python train.py --num_hidden_layers=13 --num_attention_heads=12 --head_dim=32 --attn_scale=0.177 --tie_word_embeddings=true --parallel_block=false --optimizer="soap_variant" --learning_rate=0.00558 --lr_head=0.00633 --decay_shape="linear"
Each number is 128 + 32 x the weight over its row's rms, rounded and kept within 0 to 255. Layers, rows and columns count from 0. Numbers have three digits each. The size before them is the row's rms in percent of the matrix's.

# up: layer 7 MLP up, 512x192, rms 0.184, rows 63-118, columns 0-31
# down: layer 7 MLP down (transposed), 512x192, rms 0.173, rows 63-118, columns 0-31
# gate: layer 7 MLP gate, 512x192, rms 0.177, rows 64-119, columns 0-31
up63 110:093123113123094144136156106140077098164136131115110097134137124116065136198134160088138122150118
down63 103:107108132070082071079148170157140127117108184121105123172135111148182119108152113155120135112170
gate64 094:096164079124134128155138119121121100147128082047077105121147156132151156145068142100095068127129
up64 098:137122188153066140074136120108107156168093071161129134176101148132105094086195166233109089067129
down64 104:123117148121089052116082110077104103095147068130092118101097163110141119091117141126161124151153
gate65 100:093143156124132113138150173147100070134108120165168072150087173162156126108149129169110131110086
up65 099:117172125130170084126143059109092138177168127130139090158106109156118175126108092093123126113124
down65 102:093137132119123140090126125120138166159124148119159161161108139085140060112119144158139132110136
gate66 096:033178162154166112141058073121123128042154136169175101107162097180170122143145143092119098119079
up66 099:106139157154167165090082136077140182103059062114126106150124159210097162050076156137134119131108
down66 103:100145189194152171132146067164125123103074117101179097127182105145170102087114170094113172078171
gate67 104:095106096109150148155115134101144140084103097072165106164090102191079128151128116084152118125155
up67 102:135104071201117114160165174080132098152164081125110124158165100084109111111176144149109062099087
down67 100:119150187143144158092103118154119110066068114176155186063108084148126133111144124072167186119114
gate68 099:157148163076169108184119099083145088085148179147095108064128130144147119178187143158123085126091
up68 102:108104170059148162147132130158104162156152132143118090137162148144130131117141179152205117180085
down68 103:089138162093162141111149161126128138122045170143169118109154149140128127105126158150109140155126
gate69 100:148157136154137091112142150117127141143125141168155082105137096077123095107122142189158140083149
up69 096:071144136131157153153127121070141082107142068101093158133071142069102216146147118073143101178110
down69 098:176120091188176105079075129107111159090112081192103112163090106119113143135135171153174157083150
gate70 094:189131138135162168143160156140163159122088114220144178112119176151111130111100086155119145153115
up70 102:126083152168147153119136083119110136092102135125125164096122113097154157102147119169107130180137
down70 103:153134102103158129079088150141127091122124083080161190218152083121073093154107097173088168099147
gate71 098:061160117132137143157171104127110086152070162142103154138098129098174127161110103112149145128125
up71 096:203073107094158109136114172109117112193172146127087155162110129134155071063085100130092127100070
down71 101:063136110125188151152097121132116138109052132155072175137114086163155087099152189125072115162150
gate72 103:172088066135145236140102164116198150155050143119119179141134141141050114141135100152131084115179
up72 096:135122117116172204145101096110154080154114123109142135142097141147046171152101089160135143095177
down72 098:175121142122128125142182148101138151178094097155190192142115147147130131057079088156180106167127
gate73 090:130108145161144059166117133101098147112133144138133161134167172061148138178149180116156125185100
up73 094:126118166115110115113127093123132120143130112124117043169175192211122091082140183139115104127126
down73 102:117137129169124134160107128171091172128197199123123125100160144134142174133076074158088084137171
gate74 093:143133110175193192146111146122106140141182113137147131081135077129114167155070138108148163166119
up74 091:134167121153069123168077107141088083112146148140133143096130102101113062073095102138136147097142
down74 096:162088095094100144096134146162081151111121096117106126108100151127085154136156169165084173154150
gate75 094:052139196168080117153200148097159125161110072121165103108130124124094147157127131119129125125155
up75 101:170123126117108205107156128101124107115116087206064171088106111130108127101134137088170135073151
down75 093:138120108145129152171149073113138183147121103146146181150120132099097135139084130141112168138099
gate76 095:150133133142143172136123110080112141154113134094100159197144127167172070173157149139153167093142
up76 097:124139177221084147067092096087098106179131145099048078111129129143122112168190110143195127102106
down76 101:182111118100096134091164063149100149135095079101130155129134145130107082092137116097164187143111
gate77 103:057185086096143074113096135123148151076150084135119112081185151169156108146102170079160132104177
up77 103:111135155127142083146099169126121108167152146096141144106084089092105107155151080143139080059082
down77 101:172122148113130106106100145132035104197081128122154098064098096152117081057158170119115138119147
gate78 096:116129120128101201128191156148108160086154176147072175165153139081120148176077130137130102153067
up78 098:178148138112104083122168134171103107110143170154114104079124118133083116048184127150152152128134
down78 097:108088163157101110121131130124112129130131119078133079151149136161111154061123086155056126074175
gate79 090:206102168132180118093155181111159096112121066155145120155131151130101084121090158044122146002112
up79 094:085147062109065110091136140106159126089123135109120156131091069089132138135141155156168140102102
down79 096:092169140117133146136113159069127107108127100123129108102118187147176096135128111140096150072137
gate80 101:144158119097121125110131136154133169088066115087122163129161120150139124138179100136152126145198
up80 105:160139103189135101142074114115072163163157148076148163128145090103175146115162136144158172162163
down80 098:136131133163155158120120171122107111074146109117068102111172103030068188155160104174149118100180
gate81 096:144113115174108108120119131135157128149149164168169089136167185121176063178114131140152090118148
up81 097:135112150184159132098165070153107144124110177161096082140124093140155121058106091136063118113112
down81 099:144123108116134104121068128178131095142095166138134109142155161079135138108126153113152073087129
gate82 097:105173153132148098166174115122107135093091146120159139146150116093141139121135173117124061127167
up82 100:109142082105116089120136133125131121132116153122133150118102093158103100180100106135070103146157
down82 096:160106088070121075113083076088110136128176132166170163138110092120141128127150129089158150127097
gate83 095:168117123126162123132177111122197095107137152084125079128089087134129077086099134169120142102156
up83 093:185132184105082108124106086135157146133141201190142141080188098122142114139187142106137081129109
down83 097:051091129159085138119123131135101117138093148144145153141102127056104149151114125141149122185185
gate84 101:134161106145130114155140069129104124152152066145026095145076180092160095168121125059126153095175
up84 102:108095070136121145117129101079113037145178141100108133148141151155109149148161088197110146142100
down84 097:148117089138139106246131159124112099132152113117162170080081151128130169176154159175172153175132
gate85 102:130064047117132119147169098168100140161107142136117134133116154164136144095147095079164131093101
up85 109:168142170126142144143115098192090127125154083140157122108095126096128072106159111054169109150148
down85 089:115069130160058159111133192047154153099115127174119144176119152123157118095150139098156113191197
gate86 091:110090109128115116109123098117105120123158057124048115148172100167091080047139062133114162101163
up86 097:073094092141123113121122143072108084066203083141082153104146126112093070121186126106114114103111
down86 096:106092124113116144124081138078141098141137175131096110153051181149147139155034169120147146078091
gate87 098:149118158064189088128055106127094097123105161119136170166164108130151093175137118156084112167114
up87 104:112146087186141091170167212127200106127162131106133177114132157191126120140100176096124169195116
down87 100:135125114115115115085128137121113161097139112189187163115151125052122173102131116150145108091153
gate88 094:105144180068130098134153161147160134111188146156123119151134106111131146117184075134094152146136
up88 094:121106040175141112140136126153151079164101112091160076118091121185138128134157118141124072102149
down88 106:198136077189038133149161152104106098161065124061112160137105167121093107153076152079137136113123
gate89 127:127145163147089148145121131133156115077118101102124077166129117148148139090114175119175128119212
up89 123:140089086109147089139133112149096130102124117140095095037103147110105123145094083152085100129059
down89 078:146089134134106158152158138139157136178083133131084126134149158132092151115088114102186111168170
gate90 096:131134081128168159128068088080168170130120136143108130157156071071102095131123185042191078109184
up90 099:168101104157104120134124143157138133152126132084124140099125157132070065102082107197088152142107
down90 103:122138159128177160097117134107144091125132161130100142086126155141079157090128178160126123147135
gate91 103:122101093119164164166138100139150139058164187093207132095086118136066097054097085123158110136133
up91 105:159106139166155181141085129130097181161106187081100049150115108095098126102092127122071203116130
down91 096:109090135125166118116148071074108114123180107139083140157163103185217167129119105151090121111144
gate92 099:080076145193151105133091113089114225117175181121135146128071100098126093163136200144177140221078
up92 099:154159176113125128120172137139112038085101134081032090136151167149098131111074098164146105087163
down92 106:116092114100155138130118148122065156124177134077136123107134132140079138110147097136075121143183
gate93 097:077128100140107151125115151139115117083123112139151176114141198180145068119125094141141122077150
up93 090:135146167137098150116133115089098150130148157164157107186118038145104168165138106153148179077093
down93 105:166095144146092157133147123157040106097175132160137094097105107176139134149108128112139150137085
gate94 102:083192132173084130106140188154110077061129156114093133127105083182118093078132147107177177110094
up94 104:140088115144091208133145189127120141111120112131172188111099221147097109118124106123125158094154
down94 102:172160110104122117132107088125149110121096114132145082074101100130149094078138113120109160148095
gate95 105:108148146096112156162163168098173118092118165102135118118105114118096109163145083140087137127107
up95 110:142131120116141121134138121099144124115122102117127137134171126201102123154133188130142190121187
down95 097:105106165147127058135128146138182108135152148144143092172084222173146141186109096113144089070082
gate96 101:122174100161155129073094100060137064106099125155129144093151127169153080063143102129171132097156
up96 096:154134119139131106136110114179118088185125169169174135144152105178107156036188130151134099085084
down96 098:036075124161155186087106125150155093107186151218179065056104094101087127151085159165144133120131
gate97 091:114098158163105127122117147170125113132187102081153087119107080101142099093123129135168105140155
up97 091:160137133100096116143115044189168127131085125139122129150190103111167103124147113171113077105131
down97 097:133079109130121105082116156109195133081176143158174181184073116143158117110106151121115152129162
gate98 095:126119145096146133159176173100146084085136150175162106118068121104161170117117133140132123104194
up98 091:146130139158109085094155127129103103169120122138093125175106114124141089131121093137110016174153
down98 096:108127132142131101175136104091111173120090143117066100181160111143119168182166121086150081099109
gate99 105:123086158156130127136102182120161114101091134150100136160093111190111055147096067142172143115160
up99 104:152085148108109120123152157160122101113087097069107107097173145161108182167157088152219164136089
down99 099:075114073098109097103089121130116104122142180112121163060148154077172130119153195130142107128156
gate100 094:114073121146200102139194161108074086146090165144139137171182146130156109160118171092129116122116
up100 101:079160104101105109179091123166192198156135126124165150104176093117144128079107094127109080154134
down100 098:147095100155162097133087129141133116139064101152127140220097109141119066171150102108115167073122
gate101 100:129108126138097128138154183151168108067181126107138147129123106143120118096082146102146123110127
up101 104:107165137109104098063149159099108147138139135140110137130153066105144110117166072120124132151179
down101 099:165148144131075178173082095147099120167108137101149100185159177057136178167149072107144147101105
gate102 100:106062126152141050088091148144168155119173115150150117118155143128097086099104076097184152082187
up102 097:087143109109089141096117085123124193194134079132148164086140114117168117122100173119146151072142
down102 101:126142114161128096130137164121151137060136119101179123170152119080117042094078149161043109077121
gate103 097:135116100043115078114125129120126126092159096156094139116066082135157091177148127129084055069114
up103 095:084161105050134110134110076128147134072147097178081146166138184127154069146070113053146087057127
down103 108:142104206091114093108131067179118137174151129159087106128129104170170064113179115107142088155100
gate104 095:155178117126203115112140115113156087163134153026158098153162159107125167102160120179152087113082
up104 094:136093069178109104166123066049138162100156138124128125143079180142105141160161146125163122141175
down104 096:178106151180076144121124138154103158149133089136135159090095154148114092109145114169084077098134
gate105 099:125176102103144157203110201086122142130148176107141141152122119195157152154102140121156181094176
up105 098:154086162145136143051132106157132142158103100097103119128141093113193096061107116147140118093132
down105 103:093118118116113110081143143127155207105138114094130137177095122171132170113145164115103100119162
gate106 097:148140152122083141170135106128138114117124142080096136138165144195113163128113133136168098111208
up106 094:117116136125132143146123110098204118139102116135087129102177131138155116197118101111152134173190
down106 099:125139165073169146137113101128127157158127143072120123151154100140124140104187148131080106063162
gate107 109:118143185199135182172134147199130131111136136175099137134099082142163116110103136125134111145146
up107 104:104077118103131120189156151097144140131132136128028103117168124110158143121174135215182156178088
down107 100:071134173121142130112143060114188157174153138130147100121168112179100152143099201110130085111101
gate108 098:181141100099148115164129120118198125091081165053144068195103160159145131181136064086139110084104
up108 098:126124158151098133070094097161104126188180119155101149081158108131109129097158134108142161134121
down108 095:082105114172122175128113095118138143108123118123115082169131110126154127169123131164096136096083
gate109 105:140138124084106155128140145138176092060134151134076091119134180168181096163114152168168121107117
up109 106:155191185173150175118113121096089121096130119073162161137120147123102091179178158158150130080143
down109 104:090146120107115104115143144133061073193111141182158129093087074178106128136166109129144115074153
gate110 095:157106188101131203146139094150101093141190126161075152125108170095102135101065152103142147103081
up110 097:159070114163137101024126151135155139178087094097081176167143142173100103115182110164119138146106
down110 095:151164070082080161200142050107137114130166141164112085136184130104158119171122147141150138086137
gate111 098:165109141165147091146150103141124102158151098170130120139181144120129128131136181118211144133135
up111 100:079137077138108111197110117166182185091102109105121171134142186156100104116118120099092096108165
down111 099:132150149101179104100155123145127130156100204078086148153156183082127142175082160071107133172159
gate112 105:175109100151134100177106116069110194065081098153132110152117123151105101162139146178115146122134
up112 106:113181096162131149157140165059163146159152109130175147100098132118127138097128067063132104096098
down112 106:046143122079112120102119145140104061145130111129126121122130163110142120120163121140149091154126
gate113 096:111151171138150062120168133202116153202086117147120107143161163072140099120148164084132074120140
up113 098:150161153142218102065145103178131121138085098155130156109115141151100097078153133119128043120156
down113 103:109070093151195156128167037137125103128107123135116177120145096120156125116096136150141109106128
gate114 103:102127104109110088084102077097111132120122140105099137163156133164157103199117150069155151126145
up114 102:181109121221180172125215124119174103114137152149137057085132105074110119127099127119118097144075
down114 102:129083123136129136172122151135019143138189137105205189119147138165180085119107110150099146080160
gate115 092:099167201160170085107099188103135171095094124154152102159183063155116159170146168142106089127141
up115 097:064081103116154084196145119175143107102169113143175104163186104222143130140157118093095094073155
down115 099:143097108107031107123116163166159077145127159118142108111159141094128129150171145111130113134172
gate116 102:159151138130183106115112107132110174163110199093168114093128124140146113082054099077124135150083
up116 096:118155122112165107126089112096041119171115163141112163178145101121157109178093112112159075149088
down116 094:141121128150166130100099143131026164094130128139130143097160170129109142129124121137063176116143
gate117 102:042142158144153151131154142097089120119105172151117126130123124172101137090196149144103101135172
up117 088:205092099120104098100130088209182120109152113088134091135157126103167154145097099112164138147107
down117 108:177065122112122202123113131166163072154186098130146087165158061131225174146163077157199151163078
gate118 096:164145145137116091139141145162139123189106116102157070141111157102150080112098182173169117115095
up118 101:147126121125128186122095124134156107061170129150162127163084112087152149131174120162109171168154
down118 098:100152193187121068122085162150094117113087169160161138080124129162143088160106149151102176143111
gate119 111:134082087158138096112154155146148126100106120126063147144131128134138101145157143115121187160102